Weights of a small transformer language model: local attention windows.
Each number is 128 + 32 x the weight over its row's rms, rounded and kept within 0 to 255. Layers, rows and columns count from 0. Numbers have three digits each. The size before them is the row's rms in percent of the matrix's.

# up: layer 9 MLP up, 384x96, rms 0.149, rows 263-331, columns 0-95
# down: layer 9 MLP down (transposed), 384x96, rms 0.148, rows 263-331, columns 0-95
up263 098:125114148145110188139137116097076151095113064124120060130171144123162113098109096111109103122151068148138118174217118139118118133156111174144198079124134106129159104124119148171136148122156078156109201116153114123109110130126164104201132147151116114109150205122123112123110169096168134223
down263 091:145126065125135092090181131107090148160071170144179137110133133110135100124163114121060063153120132169145135146119090130133145094170074124088118206122118106086065155126157118174111122138151120103209121147151136166165122119111100104136054126118104181134150083126222137137147151153133109116
up264 100:107129148116134075135131137183138166122102019141112181093082145104090161123121127127157145164087121087114109129182148105119160125149135179109080077096153164153080161156046117058119080160137125143171144121096094197131113126185190154118131098077163135136131131125140138130145137123118164138
down264 100:109121102118130102149168157133136122167154097168131150102146120052105112135105149139114134166122147151115145200094073121088187086112235154072134129093103079123109206144101192066133115125114109091147079141165182155150145113163146124135147124122082124130102125095138136167141154065112146099
up265 092:134175062141115050169168144128134116109102105052086129128086132184175090155107137159141094142154136146105147104100075129123150181147106171144158149151079120100113154108074121128084102172135143071178104159078111087137180140160131083139068117120140148176137159096099145110137169145166113087
down265 096:094097231122143198134137109147127151106147188122109183129096114135096147124159131125132118102119195133184134106147084147147122113093105094111144127100134155071140162082107133194123105107114098159118148091179143166121192132192105083150134086135130138071128133116076097147052126075117129117
up266 110:161105123171037075074148082147098115125099121070067176110115080131124139126060119150068133083122119097070106126115090099177114142131161183112128169130089116111187108130152151131055151124113122112091104218126111117101095121162148147086144133107127133133154166117113092143105102123129126094
down266 107:124115086189115167130147157111136076169132121123151137138149204127147135132116078150114058078104170114148162113173119149137124159122053108051101073179178125186075112135084082132156062145192129113134135122130147137151122150097117116128137117130112133116117126180144151084172151082141152070
up267 100:130114120107124197109136078150150102101085074092127143170126150143082103143149144074130123137129119192112134089129068068131127074121102100131138116137076107162168113065113138155105118117132144123185151137075130114138090074010114149118103116134092166070175059143128147112141115112154121125
down267 099:106170133113139084109147171167159126119084133133052127171135153143182112115109168064180117170119077074143185161112177119099102083100111107132087162108139123158156124152159149147103093116200135200104109134093196112119146108175118119152113166100126085126082126144097133139103062142087130103
up268 099:125125145123072117091138099157166168139121073158121114116095168135117130131108123118073125116139136113070125118091104153122176158102111139149166181120119123153150156171083088129093119149154097154115211111085182152104117073096137147078114165143146082176209099073084172111060133104186115132
down268 099:147124120119140117139184124116156182092156090114126107088093113094144130135116082081147119141130093122140123137191128176085076151197136130120173045163140097096130162143131182121156157117148115114087198137175113071123138167134101086133151073093136126156104085156093198133161183075101109117
up269 101:109130153122086138123157210131145096116061139102106131114145171126177179136150069136113144171102146076130188087123101081143104106127104104112120126056130133070161124159125136107175141102069155142158133143115129131158144094182103133120054128105181025106146143145114102148089116128153134173
down269 104:121141132090148203121085138059103141146155109139177149192100136106120101165075157092119129119182138136132205105138123157145173112044113103095151069140090177117130089100190140088164079114113122140113124105127050069123135117129143167128132136132153160133166161136115087154164089152152130106
up270 108:131103090103167089147114126157169129142102124090091126157143115167135088089114078166084143110109081128117136114154043119100085136153120079130139116217077164105131127097148120133166139126112148055111114089157147128116143179126217102133108185117130153124070153142154148138100149178150050125
down270 107:077125164113165152176136159145118122105095063129112122122059145132162153081168193122150108084126128110073101152107161111113204164133151114163108140111137136113131139199180165114109091115134096121129120152096111066154117133129131116152087140079120131112055140121190118175082153157201115080
up271 086:052120152150097156129154133121071124102125108123112114216136217154119156131162138130153133152097152100145165157127134150170186149140128100112123095097130096164158112106079131170151171168056085074092096106102115125150142054151140125107138074122134134123132092068142172134084148112111077088
down271 093:172115119176155119088128139097143080169081129147109144183128135072135076164121186092068117108171112159130109143092154090155156136140103080118166129221126113140146132138139128128166149101114077126080166194083085137096118146176135076158212152114122118107165103131139135131143102095081095122
up272 095:086112118119132168188142157139129096166148219180139100103113065134079117100159159109118093114126157151144152086087101110134165147116144108073163087065160190132158091141124147108103098131145128150146112111136139091139135106072199154197127118185135129152198160150099132167135180159139136120
down272 095:155106098143051115150143081089158153138167142149049067096121082077086121146093158176152109107132156165135176115135133096127126125134083155127166115144153143111145159111079092193083121173131141103106147098102129146093166170112117148143073150178132181159157102090115127167170155153079097183
up273 098:182116179117107105107094162152122088108112143103142092158097132136076095098127143131146162136093130106130172135136136117098146111050161128146137081140131112182188173112146179176082113131077049137151156123056125122184130181099175128134157114203132073091165123107150109132169176122130150145
down273 113:129137149152153106108141157126187165161136143092076077129105178107137129047138128111147141073127106135149093096058130136137148146225094100094159164128117095176089143184164064125163138136159134145113099104171117157098101119143064183142099123089160162158168081157121116117137113095137096100
up274 099:156146084177105105145165083073151145159125141133151054150144150077203127181127090173128150203123208069166115115094103096151086144130117139147116131134125110121153151162150162107129078215116082132125128177172124160171128190143117122161147152130117158127129119105141136117132104121146096075
down274 098:128135155129200141149132108162114150089077110092057117124116183124136065154152188123103115118137127171162128138096115168074118093162176101118146150156080140132102111161184124153127122096121093086112122107101124059065181081159111120128155150169085138118092147177102197128102141148128130197
up275 097:149094078138157147180117139131108121101192170123107153144137186190140081125122131148149090060158127164121123137129065067123126085125119069157087129137127217191127122110091132177140117182113075113113170106169199163109109191103150163143107103119155127106127131144113142165142092116123099130
down275 096:087119174147130140114115131156118146093096119164110065133084182186116160115163091145156116126125111106085118123105122107097154108185104116179150108148117141137134159130129099115122094139140202157105090132192078060149151134127136141172171149120120226119121086153086071069129143138165141052
up276 106:153097097140155149178168131139134139117141148135102102097152149098165155137096138085096181142130085120182171152166099058132163143118127128110170099107108176118163198065124117071096082110117197108114178140136203156188069153124076144150112160152192154139149116155116122113120147105114163138
down276 101:104175169135107124171128092202136076121166110117150122085145108163110156109215155079143125108111122145143148083130137074146133137092155101127194120135138087145169064119150128139185073113094178144176133109111111096104128124077155082116171201128146103119105113129172125144126074104159120065
up277 100:124117125133051160101104113071137116071097110123110143111124182136184158095122111127147127112088164184075090098091101157166060120143118078138084128104187085145124171118161178137154099122089166112073104157067097144112114138081095074129128150135087130166128111122127067176103141076113112136
down277 093:165092100118064145097147099126077123118139130201121140152145180117080141161103096209117125167103096174135107135149118143127089137136087090162121099134159112139105095145084106108144095163148127120160170091110119163059070145161137163091158181188157131054093164168073170137124145136112128106
up278 101:140115155116111168090133148110217176169072125142133154167127112121151097162148124111150130134148173112081093076165121150106127172128101095130100142176122157139117158096157151145198128153093170094182059189122064060141169186151181107165121124107151161108171156096132153153131134111117139134
down278 100:143164091122094098159149150127103164131117167161167154176092145153137078193144130137093111110143202156142144131154184130125092110155162162091162079113094124133120097132105113115115137117098184130155092122121168085155144067086085114160181131089051119060102182125080133111090119173110176114
up279 093:143139166137133126131097145095136159105149122105133068136127133156052111175151181183186084147143161155125137083137139173122105146163134153096139090087152152088122144088107132175174108155157141182126115112208119174146147162126119132204145120156152150137147135218131146110168205154127162166
down279 094:153166110117148099098145143093149122096123135161126110100222079109067133152094161195108182141122155133105185125092160147101163128144136142116059167144137097082113160148127098147120145150078136146091076118147077145137119084158143173123129185162084082152171102134123068136149083150068099141
up280 086:133166119095066228137155159099064141187123157090184137122166125154153152124122146157081144134117142092125116120147075165124152109129107095147095146164141134158114164110184164175189159208171115120112117124143134158100141162127132110132098167074124123133127131186062198162103116132120117122
down280 097:096080150172129092052088052126102175115106146173159131139123146117161127197140133153146135070105123156114103151134094128132112154080153161124155086154135179191148186105047162115129119138101099139138147075168142102125111061138129110116216125156124075107135175106149125131123140101119130146
up281 103:134205071069107084106134116111079160116094126151071131074150164137129143116117131139149113146132138119144150180111118021118097152147171144098145161087139122136154140127043164167094119100139059156091162147105127115143106151111180106109114196117144073083148119106144161166136155137095132158
down281 107:157121115125156085106135115132178121129153115156159113123147148132074164103118104117146128171073199115148159112136153092163060151089093119153123116098113108111127118106156116118141140146090136158100155137126203152121157146142054059195129123137068069131079133098181138231119163110092118107
up282 103:147116161177128130115081108116143104085090154174120101100142157142137133156039076098088108156089183076154135083090100116066126149172100081082145125158130139135105155171111112110089181131097165124077111110098098123134082092096130117134118074128111122110114064126166125125139093155106049182
down282 104:092141104089142120077161125143150109056196105162155117142152123156131161158100134099140081161043153100101115083089154109119141142164105143136170139093110127149118147095097144111156196097127141128211095192112074157162108183179143142148111068102161093123144108077100158089148131132145119107
up283 083:171148144132153112169156110108128190137180122107147154138094127153047111129117156213124178116153127191192102085160122142110114073126170180103184122140164135087138124125042107150093106167127119127124169148142078117153099179142125120073121104122121147146116175165115167112099138184143156107
down283 091:178123071120079158167127122082106084142119117180173172179160124133119156091183127141215133172088091164093054165104160151142119116099131145131097142084091126145141154156021125083159137136139121119153124113131163106164115085109141112170127103156118119108143092122159146121118165120074092161
up284 099:132132157096114159173180120099150129141109121110134105054146110134143173165174182106119149133109165138140165118170135160099101169141122136076136116121152037189136181166122168116129133203202071113191125123101124138161115145148132158174162126106152176124204168149094145147157144147114139144
down284 100:131142044111110117077141101168155135189094169124169112112057163113103117102144165134173130107177111101138117167151103126130135143203161105142132112168156157162175164142165066193148111133135142079151113142099101106161117154077181132100148104138082076094134087124084076125111154156092151102
up285 115:130133079144148046133119095164167115118120092083080167136172188114123087168141155124114137152117124156157120165128124104168130088078104100182105113127143139097151137034146152124187098188111109105085125057134101107116115082102105121090109172083122152121123196125123084133152091092112112082
down285 104:180107127123187102158229125158143109174139122121171078188104175155107077148131135094094134114163154118072126104084136145171106125166100137145127052096100086176154165123069118140163116107114077132137098085131167110119099161100139157126124094096108104169118138167114144102166098164074143153
up286 100:149150143195148089152068096156131161123150155159108118127048101216120118164109116104153137121106094083141097129165102145139138113160084118045097129198124132173130140135143057128133141145146193110176096115178133137125124081162136130100118137179116089096132158127054111139179144107115136144
down286 103:154163132115086131152122120093114193139196120164062201067142127050155144132141149126154104089145102177082117113128113164142166146085144129118072097116106175078087112116184120154119137132185139127144099123126124165090120162151139094128136141127113150104174092176083048135079145142158139159
up287 101:175145064099129133190126144122180114129061117149112148098110133089124158102166057170105163094139148082104109099146073134077126145087096131091157119141114128168140125139049133127088147153063090141195178117112081102070182161100129129147139184146114132179136121134158169116153155127125116152
down287 104:172157210141118126131082124149083094150097135115201133200165104111136127164134199128136084098141093101125102087166128139074140133095076132103112122112054135089144151107075118143129121090161152143135099116136146131168091175135144135111099126205079145157056132115116107195151153133144152107
up288 098:134197092076165152134158126111167153166146111152136114122053142166137210133091107068152156163151143113158136120150134112139164094121112103118109117113181112100158114137175106166096132100123082065094100143075192174134088153139163103110133113158196121153105117148098126084061157156102171106
down288 098:150135164181110179131173191153124140069105142073107120216148097088105137172096060147075136120127088097148115158113141112139121088125163088112156122137148093145123089117109213093110057200101100171134092152163163092123108145130112131121149165167086112180138163111125117126135133134123111114
up289 102:053146135109113094130112150027103152038123090132141154124052123149139147055099142129133124118158158167114127136108050137093122151122080150135145137166137148109128118096090130068130132166137132115100142129125098092099096068145182094110108166089110091133146124145135062131138085130177125091
down289 099:119190197114130102103131130127107156113121128150161169115048222155163134139145166167128111139176129124121138102136140174130102176164169185058083120093085125127172132079093120120142127147088117122157077090100106097118143102126130152113173079131144130153122078088091201079104142148101111122
up290 102:130107188166088060153105075074121157132165168142103116095124108154133138159145159126117112109155123075143166201120127083064120142175095165154114069097074129111117123133123132073105153113135058119130191105147103096144116129181091167115090119148180175101113137100159123148097160154085093162
down290 102:143118150048148076150123146145101139115168153144103120148099054179146143128091094132146089138162093126104121105173106167142100089163136134147094165114175129203120181073188200140110125147119155098111077078124158144156102070155118127147096097137120154112178088157147128064163134113119111086
up291 097:168122176150105067123166166121134097076152197166138152149101179133168109148125121071109113109119160167109143199087046186103123055185149140109164117118131162108146172092124137096119136142092103176148177125121147100142114128109081131156129124112176142102160078190138112100129173154120125137
down291 096:128114165079144145110135163139121144145158088119108129143152137185178094110096094160110177065075173124129134064153111122135124172130073112165096094145179075083173155080150151135128092136125142154127191117107106108187104180140098090124182134114095192076136130095084084109113132166181135123
up292 096:089149143136111118078037112130134152122107150139145139123087056117135163097188130103161121179176214101175121114082112120180131133124157114108093124202143150139098118112143069110137136091094148125110096070095134103130086049114134169133156130126134154127154178113113146106130108186074105135
down292 100:147172127126082117124084050143152108143078147185046122126107161153096152112107113186123104138097162066173085126174134150159116090120108110095115164058140165101145174159105141115138099101111089184208121166160149152178131113127169128134137100112098080087164120099129158121128140142173107137
up293 102:163082107097123162097129169126110103124073067106071137050159161067107148086184111087179095107110135098142151115131143125128086167119065134129148106141105103112103120136099138123119201111125188121112154143122124155101082078158085112111122137139121127087176180166091117169091082120057113124
down293 101:079065097101132101098143154103127160142127066144198122154145091123108130119129151069138099135088127134142122096064087080156133161146083157152124137156116167141145162143190093136125094137133202034166122135140188112097116146141165162201127162137120186090114140135117085134107081130115157141
up294 098:128058105091121172124126204150179080157086138124119141146150092111113131120106127191071141173090136171145182191107085138158138104159128128096064144111123183135138145151125138111064156189082146089116135083149149141122154124106128131151114151132131153156161138055137145124186145066115136181
down294 097:113111151103090111062126151120177080151149155122093166083147119128155124107144135067116137139086119173170105137087134089164173168131129131125120097157034163154160134115150104148107118164169132125159101123107095192168139120076126103177140093134072124153133222131060079154111173144145110128
up295 098:117098112118102097106107093143100185157138186138078121121150075145177115146154139111206073232124170096132132166118111110113182195139115142138158131133125106154140125138160142109146119127116114175165071133147145061077131067167127125178148164166142094116132166135172144164135169134164169129
down295 100:072079074063102116140163136089095124154125148124119116093128124104111149102118102114145096125130072129061108171100156169139146161103187089155154135147145130125087090127123136099147116127141131160163165176128169143067121193093159125154127086174199141215199144154107153140113083100104104133
up296 085:093136163103071134096149101112130134094112123108134131171161111117164140176164136117138057138181081153184167172115152095074146101100105100141073154159122129152148166107093116132133141179100107164160132000129091138124093068157137122152140175111148144178151128152101145145131123163141147101
down296 088:097135129156162130108144110123134132101112142106106147208086088144199091138124115107133100098112164139119085131092124117108130145083102185167109079114137142125149118153188140094110185129114187111170163172100143044130115134162179066138123170170074185132099140075103147117071149118119174091
up297 099:129114135161083091160139101130192154115178051106090123135089127088059137095128170119127080162131115171138101104145180091221172127095108113073094102154131093108113119130083139107139089151138155120136099117088081140137105101128146117109168055189129136144160127144122163114111142058136163090
down297 098:117079170062157124072153110132172085153064149114220149150146084091152128061106159146052111164161092080104130126097142112169093111121143126146169153116156135094115130145125179131109165153154121106067155164173145143112154103145159111053121178132129149131132110094129140141114165124074142138
up298 106:100127188139201149126099075203104164157197139154114071197123053146117121106068143097113129090155143152133151142134100145114125106119081094110136112122099178134155141152149100076092139117109120182111121098130151153093102119088133132122155160162086186110128122118224161116117157114156145139
down298 102:133071151167122116092179141137095107104104144166116123092152115142112098152130164087099136159113067143142156076169132161111141187156105083134136127170101115093107061168104126107139178156125089097101167176146110206094174099141117168087151094111151212164103099175111151138133080104106088156
up299 100:083169125120135151107138111149118150094115103122128094133104123147122173135142184179181126128172118110144128141094102179134117040107113164171089133126087145100116178225187123087165097113098107159185105130089139093114148140132170094109116063171145164123148159122113133092138135156058160186
down299 099:065167175161150165096043149129122128090097130150184132127127169119107159145136139132155046124112092143202139206125135127142169139151135147119090169152113088110131085045097135132087128145120103148112123116087142109148138167084107124178169101083123154111088184138138098123094124125091181142
up300 097:125182122161130127102120169098155151163103118119108143104086164187089149172073114165221120172176110126070094096119141121094165105129094138102150051106101127096151177165162178126154201145093077095179150120142137121154112123119102111129117118108106125133145066148143124137096093067132086117
down300 099:204112129133130125127162166158093141079111113077106142149084145144173111146101095138128120103161187107135199116125108104098107122170171184107121088180090157155075159144148103117135085098120154121101142144158146116048120133154164164094128091133167147181112130160082075075087069128148184120
up301 097:148087131151117139156107107099128172099194125117119061095115147148124112082156143187119088092145170151110132201076068065086111152124132169119132141154129175087137135175118122197132155124139119126174061128093106121153173142107133155134120157105094140122093163178169214143122138067128146122
down301 097:122106121142132148146123175131125221181153084123089096150062153138142155096141106071111085133102187109085152121146130174108140078134169131129141116090142161151111100101127129121130129104096163131142109106133209157132127114131054150142099089249168088147161124109105132121094140167101093134
up302 094:137092112107143134109087125122167093157145149121144136122097187092079110133128061178061134095144119115145104151084124063125171119114083115126130137049058119132187123097121106165107121121148161161080092107074154162148103115177124150161132120099117086156084101090131144195115074176163163157
down302 097:180092143158141118101110094132181135109091127080097138113144185065113143153115077121176071092179168111169174114144110132184158071107142143082064124117143120150178116185091115165147131178091142136144122127175101143166122190129070155102092103101110122132131136160091170141106163106096080106
up303 105:149094177125111132165124109085167144151105161110156112089099142149078166102165164119130114108181093129163163099011164102108142114039119103095188102119116089123191102126155111104133182125125175121156134113108158152119096084140143106094139141127123132090210164137160125129114107180106123111
down303 111:139081126197129149155146156096156113115107109128147149087113152125180125169142142158125133181091106145112145160098189079108086231152134180172090119097142138065107085122151163159102120097126136085122142122144168092065154065143116131100140106122175116168095154059145094116110094082145134141
up304 099:104158138153120095191102151106165159094178145120109180115192144113095114103110138172098092120151106040120118168172133153118111140169055116137135119090158087147122054125097147101145174163085103120155087120101185131131159137120155162146197105154087137108110119177145123191128167144142160166
down304 104:108142120098130157127105068094058107109139103102172177068141126135161113159133105157143144140128048154137095091124118129161133208118158177092150153129124219085183137113118140156132132099096104107111148130165122149095134059134115072105152122138143105147074139162125100135127175113185197165
up305 104:128147080169085145200077203120161117171128161138066123139096090120093172127100161132076124133124180101097160076122126084121151108120141121143140155138073106147160072149101120111184129116110115120148159200105088090158084103142167125111164124115091140089124154149118143177097120082119049147
down305 105:061098133139187152171124172077099113116112165150107158089165109113105091125110095076163123153088136135070113150080078089155163130124177104160170135122108153099122098092155200160083172101170160096123147134115153127135177104149134150120073115111138162132163156164117177110137136068085076177
up306 098:138177183112125134156071145085082136155097122160085128059118110113110082122116131139132110145094143093157148147120115090114134125147084132139098181125146138143150104024116147189145137072132121171080187113146135154119128164080181162075171117141074202153136143151141109094126128151076086138
down306 102:155123164137057109177090127165121126165078132082129123096196167116097147139092169125136074125132188180159100094134124114109139124097132129091102166138157114110219140118173116103112074178121096138120115140144164139165186151139118088097181129124138052108115172093109134119109077141098118189
up307 098:144189109066088123142109177169167181113123132134132128111158127081084121101158176168125131114154129124165167156172136121112151106142090087170149122131111134074131105108148150111133136161161190136126099148135078108117174149113075186121096171146083175141107171186171150163190142093083202151
down307 095:173148178083126128082154148156092117214154143122129126145162170116162126115115048142081101073131097106148080126125149074110066148148167145138127120138146133148137169074118107083147096127161168115157071105093087125168158143132110150177104164173112156150090168106116114115144124087076204126
up308 093:169181197143078139112087127196119100130129081100130113112115130129136175131157116191111044105135137088121168095100061149132125129106110098110130113178145044089101106161054159106104134170114126099086151144133104093115099114145148121165164136174116138143132166151179169135149189111119105155
down308 099:130173112136123157168072110090161173151056141136154113099144151140158122179091125106134071132072161205120152107124103096141169129190107106150086115151103098093094103109085045094120145111093113129097164150152160084122151117116126151135152192141121217110145157148126098116088135102157136174
up309 111:111138164132086103149130084101156091086112118139117121117134099129132105219131101043127086075115098113151157105124114168141113137095155083122114173145173097134162141156202125155154117105136121131110109091062181114123038123106103148133083089159148147093134162158081110181075147128071131123
down309 108:045117149149140162156089128102143137114161116078109196129135130092112170134181137161093111118130177139132182098109124166076119194115186068127078180149127156147077136111190139126075133164151153123134182057119117169124138141149114063107110123149151118119117115146124127143063097126126069133
up310 108:161128108101118093219105143117136111109073163139121079095123129129130169203101100190202112113082135136142140164175109137114145169131130118131156111122153134053155156131145155089151152121118128130103112177137116086087087170128170081156205156097115189124160137130111090191142140088099142107
down310 100:137091156115136145167082084161179192099053124089174146142143148127120144132095133177178073144153082112131132078124097142109144165074092162121089166148171164111096084094135144139126112125119191111108149113104111099140131145139110163099098137156117131096162187130022145178103171108152147116
up311 100:124131134127150116133116140158131112138114147088128175098168105083153126143185102193119144132143104105142069157123088158201092147103125141111155120116188167130180176138133129127103126102074131115160145092106101093168106136124092170105152108180115100191125076093154075110206183141127141220
down311 107:117117143116179089133196191133123164146132107148095071141166133167157158122137155105097174126225163072125106141093114105091110115131094113143096169073122109129090123123153124177160143118152149099121165130199108094096131137106110109112135178059062150143125094169128168126101109153065115084
up312 107:086147065161119100093104133106145145169158097138044123133086140112175133143084096189141102167093095186143132144123171152135075113165101138118056121162092134151145173139097095161109123113130096148150133120139114141115127154116151142176178198155172118172133150203135156201106112177138103123
down312 104:105117127138155088125107160115137157166102160147117113158176126076218096132130144096093179163100114143137125146127149123079069155137128143153089170106093120119074158137051165108108091132126183087150133174131110161102113067137054129119118106124117115147117202128180153102130164192139067141
up313 092:140126142147100151124124122174086147144131062163142136114118057116153094151099108094094140093108160133092105101060127160188028118130122170130175093101139162096141155079107125123070166166090109074143128130157177155166130141157140152127121143086073087128187131200155110135113156125161156134
down313 097:153177136066121117148133194071088157087166119103169114130162081086155149143070112067132133117172133053103085142125124156136170136119146130204171113102133204091079143106129142142074133140145113107158140101158116154177114110123157083173139133145189134140139136102099089136091127108098161088
up314 100:129113114152071117110148098146071156167112146119153140103141142099164149105174111220126110110168153130161095127092079181135143199169097105165151151134201108185150161144171179114163096149106089137140159080171150137140155083117137199155167141126114159126129130149158106143207125137128150095
down314 100:139159190124186121061083108130154106148183122112135129096110110099061118135157221189125131084102125107155122141138181136099098103135100120146143127169104144171108187090133152178148100137109088136160096098103124094140053117122164141126163052086101116117132103132140210120139144110157120139
up315 100:089089178103132090145081153085127120065173123134085114185145112101094096133088122115146118119146136069186121171112144126118088114071141124141082084133103112125158088152126141154157130108122149152091140113117137169087072106142142121129177183147107167111208096179171060109129148120161072071
down315 104:101119100163156064135187115147119157142136113161123174116185146126162137116112119125104184062117082152081147066112115101128097074088071138169133170111109163183142156183179105107171130093144158097090174101109115167092178149112138106084101067155148119090149170162124143090112138166109125109
up316 106:163099089167143101088155108134144163181142083134066130124115153135097115083099159140105104141179148130167128093090110148112103141129131170159125195150139064064123190147121156188129109212104147121114135166082165135137164115130168103089144157130120140120137198097126146197083084099106147160
down316 098:139178114106119136126096087142154118161169067112154045105071036198199120163129124096166113138106144093097107126149111116146154163133140178119139125129146097160102187133096145135119119097090085097125106105080176138168079162145157110103186133163102132124161146088151169147124092108122176121
up317 097:160126183105124111100166136169142112180113067092085171131116099092103124064175121141163073115177150154121113104094070141150139126115106140146166080133089119157083074135085105089120120109072091147091082114119120100145108059127127097179118137113152183100163168163173131116121146203155128098
down317 101:092134156116142085090114129169156146145198119117079098101145129123074129168127206156088147085161087090099099113146177162088167131118052134158133089106159155128076157152118130135126154073095147067109148168116132097095140160130173134123092136108197159101116144158182158083162128109174119094
up318 090:158089154149134136187138162158100139116135094155073147140139123140110077192183149195163152121123150112137146191154096129098120167172104090113113130111104147110126163166122157112079159139083083097157089151135173152130092131204090141102084121159076115193148123135157096132113160198101183099
down318 098:140043138101102161141114046140166131201166106149086151135175143128216172115147153116122103166161120088064111106121122118115110146149143090124097033097133173133151124139144110130135111130124121109119168162100127144157106211116181101154158139135096106125088137083161146139149128142073105119
up319 105:102065081116153159139113095161132069107141122097136089158105148156174110131079119128118046110098094035123132144063097092106157099145125140080101117151093069120132143157113151117158144172135101188151111128115154114148082169141125119171112119168155134129184096143160156090143150200085148160
down319 110:074107196063106148122198168153063090136123170145108136134112127113139073122109079102151119152122101126114082089129152120123122176079170072118147101096125090116132062127096100137204136147093127132199148132140161153159114108104141142091175116204174099161138153132155099121131184144119132127
up320 099:144144139126061144155162107077074177119176079109101094173160160173130185160077141161126133107172132098135121140150135151105183150106105148137144152113113171169146079134094132090044144079155149176163117152144105172137101124149114178120108093168131112182181112145078110152124139165191147141
down320 097:151177168098139146162108105130078107117134161082188139139087120083165098116121193144199155120119088107138132158146079159137092144165128076116114084130171157112126112180080142106153113118134206098167150120154113124132140127118192129070162149127091162098117084075095139100110192135104098069
up321 097:207100111135096101068083138152112112146109123093097139134118125113176144087148179096105099114102157129122175134107093125127132132132156150126206141115144103134119085153129129118093158148098046108066123204113092118107097092127158120200152172113150165166125060127119128061165102178098119099
down321 098:151132100142121081175164130089089145094142086162099169184132136108164142151120151134091120153081085147071035123099125092111114154135134090169123143130145194154182123136199132151102124230122121170171101107118120128118112075144151099093166110122143157094055120157147128134088102144109123124
up322 101:152169109155120108080135114120102125139178115072102124148070127099093153072128087105140109121135118157104167096096138103141110068122184126107110090091126054131138111085144037122065123162171118096172105103030112183137110094106117127116090115089103115098148087130120100100108103080108122103
down322 097:180140151111102128122090103179149129090094167123143116199112141099162173156176168157075165187137147119140121112100066104134149094098054151109152198077111095119102111184159088123089110142074137105113138203103137139123116165081130116073148191131128095138127164143126150112100149135112105094
up323 093:094126175076078152076126099093143103123112076111094078172118115098141113105129135193121109112130138093141116179145168190182100169176121126103120114113072123132089097122140083079178116098153093117111144124120141080160099167131127157147114127120150117087179126159113050090101176102120153213
down323 094:123085127146157187060114170115090082177114096135124112066113194165130145155117139089104148112120170122187146140078191091112140166162108105131135130140133134087054111084126103112146143083131108158162139140145129024140115084170133121153148134135108142122136093080109202131146173135136143166
up324 099:079114137095127083142135178098141128147100114148131081081143200118077184146119120139208080117066182133143180141117082184120111160139128127103149112145132118114151159082091066136162117133095079104164115127116146141105087106124094122046115122121136120083119155091134102123163112042172139123
down324 093:109111087122111102110114098114176112143160091138081116110116048122094125159078164071132113151141180134143125105097131190166088143075145162140170157086177157131171108127168124143166141086093084162158092169100154153081107112172170086107124161179132099153112144131143096127227122104129137093
up325 102:152077105122132166165199161069116133152091162099111163112153178166095177164125140128091169122173102117098137116196139131110168089165083165107069171100153131060179137134204167142076154102116118136140156135099121124105149146147177127156117136159169099162178099108099170129133116094131094132
down325 105:113160065158107093182113106196111106105122128086096150168164077169137094149081171123125147162139118143144153169085181096145124138127132124118114110130128136163097197121138142112194090118132119107136131056116097098215162106149166049133127124144117084147148104114086136111091123206151117103
up326 122:115117118074154205131148116213075116166086167151129143111165146109090136132102157178162081176095142106174147072098154158107116156199161159115129113095140082111164114102131114150068129117086090143107117146074171101064134180149135132147151150150134163090130090140099161078099155143142136132
down326 108:090090155099161198142168121125116156120164190144145141102140170073140103126128189172096091177162083124131102105096123130148135139205160092148124140071104125090154129136118134085117131167156126124102113135064118130055129141088127125174109120183156155101049109151072189093116167135120113129
up327 103:093163106118107143178117156175080141124120121086073145095120157126126131130093144142163159153119135076113108131085150200138125106142149086137151110091118124093084139126143099183147107136114175103167077095100126093092163076215125130102092061130034120091111094170097172136162166112134156144
down327 101:148109148144135092086159159113165152126126135131084105155128149216112107151166150049135106111146073138128101060178153147132124130175175110084167128147174145172119128073084131147063106175115111126198057110126067141160153127117122090158146124133161114127142161153109126137144100072104075111
up328 102:118211127106090185060086172079157129142154068105097118134176100096144133112125110179118092167120120168158122125098104125143116172064120097094108189141194155109150152093126110120150126101135107112192139138141139158118121114102112097140072155115136104124139172103088113077158124140186118210
down328 102:133122125120132121095146101136089119112047120181140174094124147066122142126095132136161097100082100107133118155087118151109124093138145151100122215101179119120104130090089105114118138172133115167153121170125183191162142057147137155206108162131154126171184122115132135121165129095135024121
up329 101:122116128104137137185090109100102105119136157133086103166134129170122108196195127104146064067086136101149130171123106135080127117144167188144134097178144145045107126161167156154165121144091138195151141130081078160134115163099150140105119115126111140176214132142104109151081180103162139122
down329 096:146115115086121119125112155145117104085131146160153039069148191080146115164139113127153145142083142124082155158106152141149194136174114051123123122171119133104138140146192138099166122146108178135109120162105120088121119157199106113080073161092127171077140129125119150107089097207160113086
up330 098:083157140167176081192094144115144117097088126145135130193114172081128153180116130088086137130158169140167110133097093125106191130146108088103133140137123151158151139158107120161176210127136100118161083102105158176118141111115152079135173197087155124165162151161130177140108142128042140137
down330 103:135134122128145141188127127139096134093112129158129076121190130113153136178120137110105113062126106177136099134102139038137098160139133139141093130169169088093090089123146155206094134157154136153109142160168171179111172100176100078128164186082150111128149090144098052086100090126102095152
up331 103:166175169181134143095077091109128169175133172081131151138075108167129161084154087145116067105126137142120127110133153126076151131151123118136077118156121100106120159141176126174165144128123089103048131077106102105138034120151188097144123203133154094136139096111148113173168088090131123146
down331 103:112130148084110157144138149089121186078140139098143115117137115113202161195123085176122112185153147150123132062198122147139108127121216139102081105116117107133111076079153089145147158124180095024151112125099138089109088129125086134120122168177136100125113139153112115122123120158149184150